From a checkpoint of a small transformer trained on Wikipedia.
Size: 15 layers, width 64, 1 head of 64, vocabulary 7229.
Architecture: rotary positions, no biases in attention or MLP.
Training: a variant of Adam for these matrices, 123M tokens, 6780 steps.
Each number is 128 + 32 x the weight over its row's rms, rounded and kept within 0 to 255. Layers, rows and columns count from 0. The size above them is the row's rms in percent of the matrix's.

# layer 9 MLP up, 192x64, rms 0.191, rows 57-91, columns 0-63
size [123  67 111  96  87 103 109 103  83 119  86  80 107 129 104 102 102 112 107  99 104  65  84 115 113  68  87  92 100 106 101  95  82  62 107]
[[ 92  78 132 123 110 136 138 137 114 167 129 167 152 122 145 161 155 157 158 151  93 105 172 163 177 164 111 109  98 148 116  76 134 154 135  98  42 108 171  94 118 170  91 165 149 181  99  90 125 125 130 141 106 146 135 103 142 107 211 124 120 204 111  88]
 [143 162 160 117  81  53 115 109 147 131 137 132 184  87  92 130 131 109 115 158 165 129 108 104 102 155 156 105 100  97 131 183 137  68 131 126 125 190  72 115 136 118  84 163 112 110 188  80 109 135 175 132 145 118  59  91 126 145 119  72  74 114 126 147]
 [107 191 152 143 120 107 151 147 161 167 106 165 111 124 123 110 146 140  30 145 162 167 182 171 149 114 161 153 180 139 153 187  63 130 122 121 118 104 118 102 137 151 133 124 125 128  91 109 159 101  96  71 139  85 203 115 142 127 159 151  74 125 131 143]
 [122  84 124 123 148 145 102 139  93  64 167 173  80 196 114 143  89 108  95 110 132  34 144 140  97  78 172 147 119 119 101 110 135 141 169 149  85 126  98 177  93 138 131 140 152 133 146 105  87 171 183 148 147 144 145 147  79  85  92 134 149 122  91 132]
 [120 122  85 204 157 175  84 137  91 163  93 135 136 130 112 114  92 132 112 127 113 146 135 159 143  73 156 204 144 132 178 216  95  76 123  91 106 180 141 105 131 124 117 141  90 122 157 152 164 136 148 158 119 160  93 168 144 154 159 146 136 146  72 146]
 [125 174  19  93 139 152  81 136 104 100 134 149 104  93 140 165 170  86 107 102 148 140 150 107 138  67 134 161 121 194 136 127 153 138  82 193 139 105  98 146 130 125  63 149 125 116 182 140  82 145 154 172 104 123 118 168 101 113 128 143 149 145 146 149]
 [146 128 134 101 110  81 204  90 139 103 166 180 107  73  37 106  96 177  93  76 148 122 116 133 123 167 152 185 176 161 147 133 121 121 110 149 133 113 107 144 123  72 170 120 102 108 131 164 160 176  79 140 135 106 139 131 118 121 121  90 118 151  95  89]
 [ 88 107 150 125 116 160 130  71  90  67 175 112 150 140 185 119 164  86 189 153  94 145 140 117 134 169 196 128 112 117  96 107 135  92 126 104 120 129 132 157 114 135  85 153 160 111 186  71  76 127 145 103 176 165 156 152  97 131 194 160  95 141 133 130]
 [ 75 160 110 136 140 107 138 139 143  87 115 117  69 140  89  97  85 149  90  89 177 135  42 143 108 179 150 103 155 127 147 140 157 112  62 140 160 114  98  67 184 155 120 139  99 119 157 167 102  85  89  92 105 106 130  88 154 108 131 133  93 123 132 178]
 [112  63 109 133  85 111 141 170 180 165 146  85  96  73 126 112 123  85  93  88 138 159 138 203 132 168 117 154 176 144 100 140 140  89 150 105 121 123 166 160 155 144 173 113 186 145 111  76 104 110 156  77  97 115 129 156 165 138 117 118 183 116 178 119]
 [142 165 102 140 113 144  94 168  99 121 116 127 138  81  56 162 119 115 132 101  95  29  90 159 146 110 102 140 138 151 150 166 103 113 110 127 129 122 195 157 133  99 130 151 143 128  84 113 152 140 118 175 142  91 132 223 137 159 161 191  89 113 132 135]
 [119  96 138 111  96 113 147  85 159 168 102 101 181 131  98 160 106 124  86 123 119  97 140 147  86  84 104  70 188 162 111 126 135 143 122 172 126 123 152 150 142 139 147 119 101  72 149 129 217 147 169  52 145  79 123 115 157 182 135 137 102 107 154  78]
 [106 133  50 143  98 141 122  96 189  47 145 123 108 137  89 115 127 105  79 131 100 128 147  81 125 159 154 127 137 135 115  88 128 145  40 122 116 104 154 120 117 129 112 113  98 142 155 149 113 140 173 162 157 135  86 126 201 133 145 179 105 123 209 134]
 [124 146 133 135 169  99 103  65 115  73 120  82 139 194 137 117 116  72 135 123 133 131 145 182 112 120 137 112  94 125 103 136 152 103 153 126 129 125 141 109 100 107 144 120 148 179  60 138 224 102 122 105  99 161 191 148  98 214 130 102 127 143  96 118]
 [ 69 116 152 168 141 113  74 149 126 158 118 173 146 100 165 183 129 167 112 135 153 191 155  75 189 121 115 152 130 176 103 145 113 142 148 108 106  92 183 194 125  96 133  96 174 105  62 129 172 145 122  95 162 148 151 121 123 101 123 154 110 137 149  78]
 [127 126  69 117 179 112 122 127 132 122  94  32 145 117 199 193 181  98 164 119 130 143 158 114 204 182 104 109 144 163 129 146 111  62 110 127 148  92 113 176 117 129 175 114  91 117 139 123 166 137 146 101 144 124 144 129  92 155 122 114 112 149 104 163]
 [180 105 127  83 129  88 186 120  74 138 132 129 156 132 190 157 108 171 162  91 135 121 127 103 165 159 139  88 159 130 152 104 202 115 140 136 135 103 143  74 140  75 159 101 144 109 134 127 120 143 161 184 148 106 114 160 184 136 125 170 166 136  48 149]
 [ 94 122 163 123 158 101 159 140 154 117 145  94 111 172  74 141  99 145 113 140 152 117 119 191 148  97 100 171 122 148  90 136 164  58  84  69 123 123 109 146 103 127 146 108 112 127 159 158 129 113 195 158 112 109 119 116 166  82  65  79 213 152 112 114]
 [113 184 147 132 122 138 118 115 119 143 138 149 145  70 103 143 119 133 111 191  82 162 124 140 147 178  78 114 166 120 137 126 112  72  90 142 120 123 125 135 124  66 144 116 160 142 132 170 117 106  38  72 137 141 132 130 119  99  82 167 112 155 223 170]
 [129 126 128 161 113 184 197 144 144 136  77 157  80  80 111  83  96 150 151 124 121 110  83 129  78 178  98 176 183 166 155 121 149 148  84 178 105 116 207 112 103 154 125 140 123 105 150 122 101 156 113 134 131 173 166 102 155 128 120  80 108 129  94 173]
 [117  93 102 142 122  84 115 142 164 130 142  98 199  89 119 154 120  68 100 135 122 152 114 113  72 134  92 144 167  59 106 150 120  89 101 148 148 133 167  89 176 155  92 175 160  66 113 130 124 139  99 137 125 125  64 119 127 180 122 110  60  92 147 165]
 [105 138 197 111  82 121 176 120 102 158 100 149 176 114 157 166 181 129 186 110 180 177  97 147 143 110 122 160 110 164 162 160 100 146 156 168 119  83 143 148 199 152 124 131 197 106 159  97 178 140 106 134 114 121  81 117  94 132 101 158 147 139 167 133]
 [208 123  64  94 164  95 127 113 136 133 123 176 149 171 166 215  95 103 135 104 138 154 122 107 114 156 136 156 148 169  91  96 125 141 108 136 100  98  84  88 131 130 108 114  95  94 103 153 147 144 120 105 168 167 131 169 142  85 136 138 178 109 205 105]
 [129 112 105  63 168 111 110 146 119 130 113 138 155 109 162 143 155 164 124  84 177 161 122  57  82  94 115 160 136 174 135  94 190  64 142 121 121  99 144 147 148 105 115  94  86  85  88  97 113 105 151  83 130 144 160 146 168 129 119 197  92 118 167  82]
 [121 117 165 202 126 160 130  44 129 159 130 113 158 194 132 100 172 107 131 117 118 131 124 149  68 170  82 105 119 154 141  85 109 124 131 108 117 141 107  84 156 181 121 133 104 118 112 126 133 123 125 111 162 161 120 121 195 111 165 106  24 136 100 131]
 [176 139 177 129 149  94 117  90 106 133 188 147 153 123 138 209 149 126  99  99  92  53 126 140 172 155 147  99 108 127 130  69 138 112 119  98 132 136  81 142 121 155 126  93 120 129 171 164 179 115 107 105 110 150 137 164 130 190 113 154  81 149  59  88]
 [110 131 165  86 114 113 113 128  77 102 185 150 108 152 155 118 174 159 191 112  94 148 153 146 156 109 111 157  96 165 117 153 166  86 115  91 142 154 120 156 157 212  71 151 113 132 154  82 167 129 149 167  84 141 120 174 169 115 113 134 118 123  59  89]
 [142  92 144 237 132 123  78 115 147 157 106 117 121 124 111 125  96 101 140 124  53 182  87 181 145 142 117 150 116 153 105 126 121 179 150 125 169 126 116 115 130 158 161 140  43 157  93 156 128 157 148 130  88 137 128 113 168 120 110 187 108 109 181 121]
 [128 158 115 114 160 119 206 169 122 168 191 179 110 127  94 129 116  79 185 116 103 141 100 106 113 192 122 105 120 131 153 102 140 156 128  49 138 187 138 105 156  77 135 126 124 119 185 115  89 181 174 138 134 117 143 105 127 131 157 106 152 131 150  72]
 [ 96 123 155 122  86  93  91 112 126 128 115 152 141 133 116 132 145 142  74 133 147  38 114 116 114 130 167 140  66 137 167 117 128 140 148  90 122 143 114 128 144 137  72 136  52  96 141 145 109 115 137 152 143 161  93 182  80 149 168 177  96 117  26 129]
 [116 122  87 152 185 118  99 142 123 123  54 142  78 173 178 160 155 183 182  98 145 120 116 128 177 193 173 117 138 139 136 145 155 183 127 154 101  40  94 183 145 132 128 142 147 147 118 117 158  78 153 109 122 110 136 137 123 135 176 166 129 121 134 139]
 [114 101 152 125  91 120 136 124  96 148 138 132 143  36 154 157 145  85 164  81 181 232 118 145 165 150 122 134 170 133 140 183 114 110 146 107 121 140 107 135 184 122 132 125 102  85  86 146 151 154  92  68 116 101 109 176  81 141 135 102 138 155 116 101]
 [217 192 167 121 120 126 106 149 156 172 162  23 115 188 104 125 125 131  76  91  95  77 110 134 153 158 169 121 127 131 134 152 164 132 111 159 151 142 126  84 125  93 134 119  90 111 175  86 167 153 108 136 148  86 133  97 141 122 125 143 104 121 153 140]
 [103  94 205 124  98 108 192 179 129 114 126  70 112 106 129 167 126 115 152 174 145 219  96 138 149 169 114 135 119 129 156 136 144  89 143 131 124 126 113 115  99  79 137 125 139 128 150 147 148 136 115 143 137 148 121  97 110 125 179  25 180 140  87  99]
 [153 117 168 161 118 152 118 186 122 131 151  91  84  97 158  98  94  81 168 129  80 154 112 157 128 117 162 105 105  47 167 178 166  70 185  98 136 138 112  63 131 166 119 133 176 112 195 105 148  99  92 137 160 145 122 151 102 118 109 147 111 150 128 135]]
# layer 9 MLP down (transposed), 192x64, rms 0.179, rows 57-91, columns 0-63
size [125  63 116  96  83  99 103 101  92 120  74  82 101 129 103 102  99 107 104 100 102  65  77 110 103  62  86 112  97 104 104  87  82  57 103]
[[138  87 109 166  92 101 179 118 185  74 162  95 145 143 178 133 106 100 178  97 158 122 102 125 130 152 119 147  94 121 133 146 203 110 130 121 115 148 122  87 162  69 124 174 182 135 128 122  70 145 105  82 131 138 104 187 132 174 124 117 168  84  79 138]
 [ 88 107  34 176 127 145 155 139 127 104 134 114  79 167  67 103 101 175 193 168 125 126 120 100 103 124  91 155 154 165 127 143 127 167 100 140 163 149 141 143 136  96 152 143 156 151 134 148 159  99 207 138 135 171 163 132 118 109 138 107 123 174 173  75]
 [146 139 112 132 157 138 113 124  99  86 124 153  84 160 182 175 117 130 118 173 131  72 152 106 144 135  97 196 141 125 168 187 123 137  94 106 177 140 149 176 135 147 163 185 149 148 115  82  66 156 180 119 161 105 105 162 157  74 111 180 118 162 116 157]
 [155 129  29 148 118  64 118 104 165 116 124 109 133 137 131 104 141 149 120 100 153 129 191  73  80 128 160 141 109 133  77 113 117 174 163 134  25 111 103 169 139 134 164 143 106 166 178 118 111 136 167 115  97 138 159  91 123 165 111 147 116 105 138 140]
 [ 86 132 128 137 129 123  72 112 145 118 118 111 105 207  77 116 148 114 173 126 103 155 125 107  93 193 153 113 110 125 111 119 138 168 111 109  35  82 128 122 173 140  73 149 139 114 165 110 148  50 107 131 144 167 155 160  86 133 144 125 135 185 163 154]
 [132 106 143 165 111  75 169 129 143 132 128 163 131 139  67 112  87 152 148 148  88  81 122 119 105  90 174 127 108  79  69 144 132 121 113  91  80 107 148 150 173 128 125 142 108 100 108 108 143 109 154  93 102 145 109 127  66 208  74 195  75 135 115  87]
 [117 133 202 179 159 129  90 137 131 174 183  70 159 135  95 132 131 115 129 130 143 117 146 158 152 149 158 132 126 160 131 149 113 105  98 121   1 141 130  69 178 116 123 107 155  97 128 149  86 118 155 128 119  97 183  99  89  91 100 145 125 118 104 144]
 [104  92 142 160  68 146 109  76 144  99 115 116  78  94 128 167  99 130 105 153  46 146 119 121 185 136 105 135  62 131 110 187 172 114  86  90 102 140 130 124 114 121 100 144 140 188 130  60 150 134 113 121  93 160 123 188 151 132 132 126 144 185  95 124]
 [111 141 158 108 173 156 149 122 142 108 160 110 113 162  88 161 109 102  98 129 120  87 199 164 173  80 114 116 139  89 180 153 150 114 109 159 237 138 128 112 119 113 132  87 137 156 145 143  69 143 169 143 172 123  86 152 113 194 124 149 124 143 116 171]
 [152 108 119 109 109 105 135 143 127 139 105  54 102 133 133 103  97  49  68 124 113 140  99 133 186 144 131 149 155 105 103 133 137  72 161 114 132 182 148 158 198 117 153 107 158 145  92 116  91 153 165 106 106  99 130  67 148  96 142  98 212 111 161 124]
 [123  85 133 145 142 123  96  85 143 128 162 113 135 193 125 146 140  48 179 159 106 140 141  91  97 152  93 112 114 156  41 102 112  98 164 155 152  76  99 181 117 103 134 119 171  77  90 168 141 136  65 111 152 150 108 170 127 128 155 165 113 149 141 106]
 [ 53  75 147 174 175 133 160 151 148 145 104 125  95 152 161 147 141 120 157 124 107 151 171 116 154 160 134 111  77 168 110 153 139 144 169  91 196  88 154 134 108  77  93 123 143 149 123 108  58 117  71 130 156 124 148 157 162 112 167 160  82 104 145 176]
 [122 126 150 147 184 144  82 117  84 152  99 109 143 181 125 144 145 118  94 190 128 107  76 122 164 148 135 135 132 145 109 179 178 147 162  82 150 167  81 169  72 112 138 108 121 133 174  86 156 194 118  88 142  71 113 125 127 140  91 117 160 125 186 170]
 [122 139  96 141 152 146  51  99 148  60 105 107 117 183 124 145 131  92 117 113 135 161 147 131 112 138 109 105  91 166  93 155 176  76 164 122 110 143 160 135 178 116 154 133 123 181  96 163 196 107  82  60 144 135 179 109 117 193 117 136 139 136  86 133]
 [106  80 131 148  96 150 217 146 162  79 133  59 121 100 106 102  65 106 117 169 132 178 101 143 111 104 116 103 158 132 126  58 162 112 139 181 153 116 128 110 144 102 146 150 132 117 149 160 154 136 121 161 129 119 153 140  84 117 177 108 190 158  82 169]
 [147 134 214 135 127  98  77  45 117 107 103  88  80 138 160 170 138 155 130 119  96 164 118 137 133 121 130 141 116 125  77 173 109 176 181 112 225 122 136 125 138 130 104 101 137 127 101 128  62 117 151 170 115 102 175 110 154 149 141 162 146 120 116 149]
 [103 130 195 207 121 124 130 129  82 136 178  91 116 194 174 124 139 155 142  88 113 105 108 169 116 146 126 127 151 137 186 194 167 191 136 153 155 132 123 124 131 131  91 102  77 119 136 124  97 138 103 154 134  84  95 188 192 109 131 161 130 136 139 150]
 [148 128 153  90 161 114 170 121  67 174 160 128 116 141 120 150 155 112  83 170 131 106 139 159 147 106 136  90 101 105 179 133 125  92 130  82  87 134 164  97 163 121 169  66 107 154 152 197 143 158 143 130  92 113 149 164 108  73 147 113 176 215 119 104]
 [ 80 109 130 156 172 149  81  85 146 139 184 137 156 111 127 100 155 207 205 138  88 113 144 146 134 137 107 142 111 110 143  99  94 109 115  94 128 125 171 105 141 176 123 130 166 118 103 142 186 137 102 153  94 184 142 105  90  57 136 110 108  89 184 147]
 [108  91 111 100  71 121 100 138 129 112 133  97 118 136 125  97 116 149 221 191 117 141 106  97 167 132 206  66  86 101 137  93 146 153 135 127 173 158 109  93 117 118 154 144 179 137 113  93 165 106 115 166 107 157  82 180 134  91 120 174 104  91 136 119]
 [121 148 105 149  73  79 152 176 165 135 128 113 159  67 116 114 139  55 124 135 116 131  86  73  77 114  84 144 195  88 132 104 126  76  78 106 140 174 134 123 136 142 146 133 157  73  83 149  95 126  95 150  98 129 102 151 132 127 201 124 100 118 152 145]
 [156  80 195 132 137 143  98 170 172 132  88 121  84 105 113 113 174  92 116 164  90 111 197 148 140 126 136 100 109 143  91  89 149  91 130 148  94 131 157 113 131 153 159  97 105  70 179 102 158 114 157 167 174 160 121 159 113  82 155 119 175  64 112 103]
 [135 118 115 122  80 155 149 157 126 139 117 179 140  57 112 162 156 139 130 104 105 130 157 172  48  89 114  90 131 142 190 132 141 116  86 145 130 142 104 142 146 122  86 131 108 121 165  90 143 124  71 156 168 143 150 140  88 154 184  46 100 163  75 102]
 [172 152 122 180 124 137 136 151 164 140 114 100 135 134 157 119 100 101  73 168 108  84 159 118 135 180 125  97 142 141 138 110 149 195 146  78  59 175 163  93 131  91 119 119 111 194 155 115 168 154 109 121 166 100 149 112 184 131 203  95 156 134 135 167]
 [156 173 147  95 145 151  94  99 107 111 125 101  82 104 117 117 167  78 114 144 118 145 148 115 127  91 117 176 139 178 136  96 109 132 163 112 139 150  92 170  72 114 167 101 134 209 115 119  44  90 104 202 158 109 139  86 113 133 128 114 178 168 138 153]
 [ 74 136 158 151 120 126 120 134  71 148 184 153 106 140 171 152 164  73 134  65  87 121  96 134 142 179 118  93 113 167 124 120 180 120 120 146 124 146 131 178 157 168 137 104 103 149 175 193 111 116 126 122 145  91 124 154 163 193 157 117 110 178 105  62]
 [ 86 175 130 152 135 126 143  72 142 109  98 100  88  91 132 174 118  99 121 116 178 125  93 123 134 204 123  97 124 186 173  57 171 142 110 165 115 100 129  85 152  90 106 147 140 123 142 149 113  34  87 148 148 117 163 110 106 130 132  95 118 165 119  89]
 [133 148 206 142 159 129 121  87  77 119  84  98 144 128 152 125 152 108 114 148 147  98 151 160 156 136 104 144 171 111 149 194 134  99 135  83 232 143 109 123  93 179 186  57 124 165  89 148 139 146 137 139 114 137 141 138 117 132  95  99 119 120 114 185]
 [140  67 123 103 123 142  71  89 127  93  97 108 160 120 145 170 143 153  92 121 156 132 115 135 166 114 161 138 105 110 127 108  99  63  98 202  96  74 117 139 121 170 144 122  94  99  61 115 108  79  41 101 153 114 129 170 155  97 126 158 132 122 152 170]
 [ 80 114 134 123  93 126 125  85 108 140 152 151 116 110 163 120 137 147 133 159 164  77 122 117 124 134 198 142  67 154 145  60 170 151 110 101  84 152 111  89 139 124 105 116  76 122 167 132 109 121  92 161 163 187 148 174 114 157 117 123  79  85  37 129]
 [123  84 105 160 108 123 113 127  93  72 141 149 131 151 141 168 144 207 138 172 123  95 110 145 158 125 150 121  29 122 148 202 144 159 153 144  70 114 131 173 100 101  97  87 146 144 105  80 150 139 118 115  92  72 161 142 139 144 133 143 153 185 115 125]
 [176 188  44 119 125 134 117 103 164  93 125 133 159 177 125 134 134 165  78 152 156 103 144  92 127  99 167 134 155 139  96  72  94 120 112 177 121 118 153 115  70 154 155 172 132 199 161 139 122 102 127 171 131 141 142 145 179  85 170 162 116  92 123 156]
 [121 135 119 117 179 130  80  97  14 111 134 157  65 156 124 133 142 118 180 106 134 168 113 146 105  99 130 140 152 147 122 112  96 124 169 101 104 178 107 159 100 146 153 137 101 155  87 173 143 105 141 157  69 164 152  91  97 174  78 121 131 153 152  85]
 [127 132 141  52  82 149  78 105 137 122 163 118 105 105 184 132 126 104 134  90 160  89  98 206 149 114 132 125 154 163 152  77 104 134 158 182 110 134 158 120 142 140 160 106 121 127 107 142 142 121  38 122 139  72 154  59 146 120  98 142 179 148 107 103]
 [148  90 120 131  68 143  77 131 119 139 133 154 119  59 150 137 101 132 118 116  70 148 108 171 149  81 132 175  67  82 144 152 160  91 122 127  19  77 127  93 116 132 146 117 126  88 122 138 162 124 131 155 147  72  98 119  85 145 133 101 155 122 130 170]]
# layer 9 MLP gate, 192x64, rms 0.207, rows 58-92, columns 0-63
size [ 62 116  97  96 123 112  91  95 118  76  83 101 129 100 108  91 116 106 114 109  69  84 114 102  56 103  88  95 106  97  80  82  61 126 106]
[[107 111 204 116 148 140  63  97  95 153 130 202 148  91 113 102 123 126  95 105  65  88 118 155 102  75  96 115 115  92 136 145 170 139 116 139 134 117 149 146  69 166  92 138 162 128 121 143  95 174 107 141 136  84  99 174 135  51 167 136 120  99 151 146]
 [ 84 144 145 160  94 111 133 117 122 108 143 131 120  78  76 100 132 111 123 147 151  32 119 127  74 140 179 135 151 167 180  83 140 134 140  73 149 142 110 119  79 106 159 148  75 165 149  88 121  98 110 107 155 121 150 115 105  74 161 112  49 130  98 157]
 [133 153  74 162  88  86 145  90 157 102 131  40 164 135 153  59 131 179 131  67 176 171 121  73 113 186 162 118 103 144 105 130 152 141 154 137 115 122 115 104 110 118 115 135 124 165 127 119 162  73 143 127 128 140 137  65 114 167 179 145 103 129 121  90]
 [ 94 140 121 101  77  97 134 167 130  99 197 131 128 181 162 157 158 104 185 177  91  47 124 112 134 156 147  90 101 115 130  44 165 167 145 114 126  83 111  94 134 140  86 120 143 144 134 115 127  85  77  87 138 124 164  80 141 125  97 104 122 124 105 113]
 [119  88 129 154  74  90 189  98 110 183 120 136 113 174  94  59  97 179 163 142 111  98 128 112 105 117 149 140 107  59 118 151 156 112 138  74 140 128 163 131 168 209 136 130  77 127 107  85 137  81 108 109  79 140 110 102 113 119 119 156  84 137 145 112]
 [171 134 146 122 148 126 126 153 164 211 126 177 189 133 137 159 100 100  59 113 136 105 117 199 122 160  95 116 111 104  67 151 122 114 141 134 125 129 111 110 127 134 125 135 142 108  87  84 114 128 191  74 100 115 148 211 149 143 133 174 167 147  91 150]
 [104 116 126 139  78 116  66  58 157 147 101 114  66  28 150 112 104 138 138 126 117 151 138 124 176 146 111  93 128 126 133 192 214 140 123 119 124 119 151 115 177  97 101 120 145 132  69 142 127 106 126 116  91 157 106 134 157 138 112 102 144 187 110 156]
 [ 76 148 105 132  86  96  98 152 153  82  74 135 114 102 102  98  96 186 102 113 187 168  72  89  48 156 166 102 148 159  95 122 131 151 107 164 122 105  95 123 136 168 122 153 125 109 153 126 123  82 107  79 104 117 158  80 154  61 116 127 101 126 134 111]
 [138  84 135 164 120 170 150 163  82 118 128 173 122  55 144 133  75 176 140 135  81 106 149 145 139 180  70 127 143 132 169 165  96 177 142 109 114  57 144 135 112 142 165 100 142 132 158  94 109 134 175  69 131 110 149 138 149 118 120 116  67 158  66 128]
 [ 97 129 167 138 122 121 102  77 144 108 149  90  94 129 130  83 131 111 171 142 158 170 150 134 176 140 140  72 122 137 160 189  96 140 192  77 122 128  74 138 137  80  77 129  95  86 178  84  64 121 181 143 125 134 157 127 131  71  88 154 156 122 137 140]
 [139 175 158 128 103  80 170 153  96  98 175 134 123 175 104 139 114 120 162 117 158 105 134  78  86  89  94 151 122 128 113 176 112  74 164 141 129 153  75 108 130 130 125 109  97  64 122 116 195  67 170 131 119 146 108  67  85 102 101  73 101 141 121  95]
 [118 115 112 150 134 152  99 154 123 100 114 163 180  76 137 104  66 112 116  56 159 175 106 141 152 145 133 175 151 164 116 142 102 129 159 167 141 139 157 121 113 116  50 160 128 159 113 168 153 160 114 163 179  79 191 127  73 107 178 159 110 143 103 101]
 [ 45 128 138 130 158 185 106  84 103  76 109 134 137 116 149 109 164 170 167 169 122 145 118 124 112 185 117  62  77 162 146  83 178 166 144  78  98 107 130 104 137 185 110 138 138 167 112 146  88 132 123 104 118 166 141 111 153 112 134  80  96 158  80 120]
 [154 128 125  91 107 149 222 143 160 132 110 116 162 109  57 114 103 138 126 141 149 167 144 153  96  92  97 113 155  76 104 146 123 127 122 202 103  93 100 107 229 143 106 133 133  84 130  93 113 106 152  72 121 122 116 145  95 154 126 157 154 104  90 157]
 [107 149  99 104 152 146 160 161 158 126 167 126 154 199 103 114 103  93 176 143 142  91 136  79 118 169  82 123 104  98 105 136 107  80  85 194 116  74 104  93 107 124  79 118 112 127 161  98 161 185 131  80 139 152 120 154  82  74 134  90  96 137 171 139]
 [160 124 147  46 131 105 118  72 124 120 132 156 138 111 118 109  70 112  88 129 134 124 129 122 132 127  62 111 107 111  66  49 112 119  87 152 109 145 122  99 100 187 162 154 141 161 144  62 154 107  93 129 156 174 148  64  81 127 167  99 110 113 141 125]
 [ 24 106 103 118 120 129 101 116  80  87 150 155 123 127 158 127 129 217 195 155 125 143 152 128 172 158 187 101 131 163 152 124 164 154 137 111 118 138  95 122 102 171  60 124 145 184  88  90  96  89 117 130 130 156 122  92 110 112 117 105 122 141 112 141]
 [107 135  59 132 128 224 125  91  96 112 132 126 116 126 163 118 159 127 168 139 126  65 137 126 134 107 165 149 118  98 139 155 110 152 158 162 125 181 165 157  47 132  93 130 156 145 195  80 138 174 126 195 116 163 115 122 123  99 124 107  77 143 131 136]
 [ 88  87 105 141  58 129  96 168 105 123 139 122 151 185  97 148 125 146 205 131 120 128 146 148 120  90 186  88  78 123 160  80 141 157 147 114 142 142  88 102 121 117  69 129 168 166 108 101 117 114  74 197 121 163  96 141 147 114 107 173 159 150 148 169]
 [114  92 121 139 156 159 133  99 120 127 117 149 108 133 135 133 107 224 117 134 152 158 143 190 167 149 218  44 101 135 153 128 156 155 192 157 101  88 143 116 133 156  89 135  93 145 160 105 161 149 163  77 163 145 152 134 114 135  77 105 131 121  99 142]
 [154  73 133 133  79  96 146 142 111  79 158 149 134  98 115  63 132 168 115 133 131 141 112  84 127 153 105 163 169 154 145 138  98 134 161 157 131 108 114 164 167  52 110 121 146 135 108 151  91  97 172  27 140 124 139  69 164 117  86 116 131 138 124  66]
 [ 61  95 212 122  78 134 161 120 103  88 172 131 110 111  77 118 156 178 126 113 125  52 111 130 122 156 129 148 120 133 138 118  96  71 180 168 121 137 118  87 163 178 122 131 165 111 159  88 165 119 158 140 104 123 115 123  88 189  98  79 143 128 132 128]
 [169 154 150 163 123 114 117 164 177 131 126 147 148 154 164 166  81 116  17 152 133 102 136 152 136 160 104 145 146  95  81 161 133 109 109 129 114 109 124 113 143 121 120 166  81 159 143 171 156  83  56 106 181 115 139  78 105 174 138 177 131 128 141 172]
 [168 164 113 172 106  98 153  98 149 122  76  83  66 112  90 151 161 130 120 105  99 128 152 168 122 142  83 188 148 112  98 135 104  70 132  86 129 146 145 185 141 145 112 141 117 125  99  80 138  69 148 174 107 116 138 117 139 166 168 156  95 164 150 210]
 [180 101 161  74 161 113 197 152 151 143 144 129 162 189  59  83 124 117  77 129 181 161 125 152 124 109  94 137 128  98 141 101  94 120 130 165 102 114 136  99  64 133 121 159 130 139 154 135  90  90 170 104 162 187 128 154 137 144 197 130 171 135 141 140]
 [ 96 161  95 146  94 112 127 163 146 130 169 159 201  94 151 139 122 104 140 101 125  96 115 150  99 112 201 130 153 146 173 149 150 153 150 154 132 121  52  97  63  77  90 125 154 149 104 132 160 130 117 169 102 113 159 111  66  82 159 179 148 122 156  90]
 [126  81 118 253  89 120 155 139 176 147 155 154 124  86 122 120  96 136 128 117 103 162  91 116 112 155 140 137 107 141  68  83 147 200 154 137 106 123 107 122 151 149 109 135 110 171 120 137 134 137 179 127  70 148 139 169 147  61 121 160 138 130 142  87]
 [144 115  88 154  72 104 125 132 172 112 169 113 181 146 102 167  94 145  37 120 155 122 118  78 110  74 140 196 161 107 109 137  77 124 137 101 137 137 147 121 108  69 140 124 165 144  88 130 159 111 102  83 142  74 100 140 123 143  53 143 146  99 135 121]
 [125  96 152 102 192 186 126 158 145 140 112 182 134 139 141 127 114 156 125 113 101 190 116 176 108 181 129 127 168  93 130 155 114 165 131 114 110  64 131 138 111 105 186 175 110 154 155 119 140 158 136  57 170 127 149 163 144 157 197 114 151 199 112 128]
 [112 108 122 117  63 190 150 108 148 112 159 121 170 156  94 101  95 125 110 137 117 138 155 201 151  82 176 101  87 149 130  99 112 128 174 121 115 160 193  97  97  88  75 127 119 125 136 126 118 178 115 183 139 160 164 185 112 120  81 118 158 182  99 132]
 [198 132  94 156 234 108 138 157  76 151 128 152 137 165 148 150 132 117 169 106 143  87  94  96 113  83 117 117 106 133 144 125 159 212 148 159 149  87 159 152 147  99 126 141 123  82 130 186 139 122  67 115 138 116 154  97 118  93 118 123 119 113 163 165]
 [134 115 177 156  86 165 186  84 194 155 131  93 164 133 138 107 110 163 136 137 114 117 129 125 166 132 152  99  98 103 111 122 193 143 100 141 110 111 102  77 169 149  88 153 162 143 151  86  75 126  75 123 160 103  77 134 143  52 129 147 144  98 123 191]
 [130 120  91 130 100  71 111 165 149 199  62 142 106  76 136 173 132  64 112 143 181  71 127 122 120 133 126 167 112 118 131 100 148 114 132  75 139 121 172 161 100 117  56 134 106 133 166 116  89  94 129 158 115 152  97 164  76 177 126 150  83 130 120 152]
 [149 183  83 102 167 149 158  68 139  81 125 161 164 179 114 156 108 129 123  99 178 129 118 101 184  74 140 133 177 137 107 106  89 133 102 171 139 128 115 167 116  81 134 153 106 183 133 133 157 112 121  92 135 107 144 130 162 143 124 179  93 217 166 119]
 [163   3 128 141 151 111 163 179 115 148 142 118 184 151 115 120  92 133 125  80  75 173 119 127  69 138  72 128 111 103 140 149 166 124  89 144 123  90 134  96 140 116  79 111 121  99 108 126 120 137 165  79 130 138 161 171 164 107 170 155 139 148 107 136]]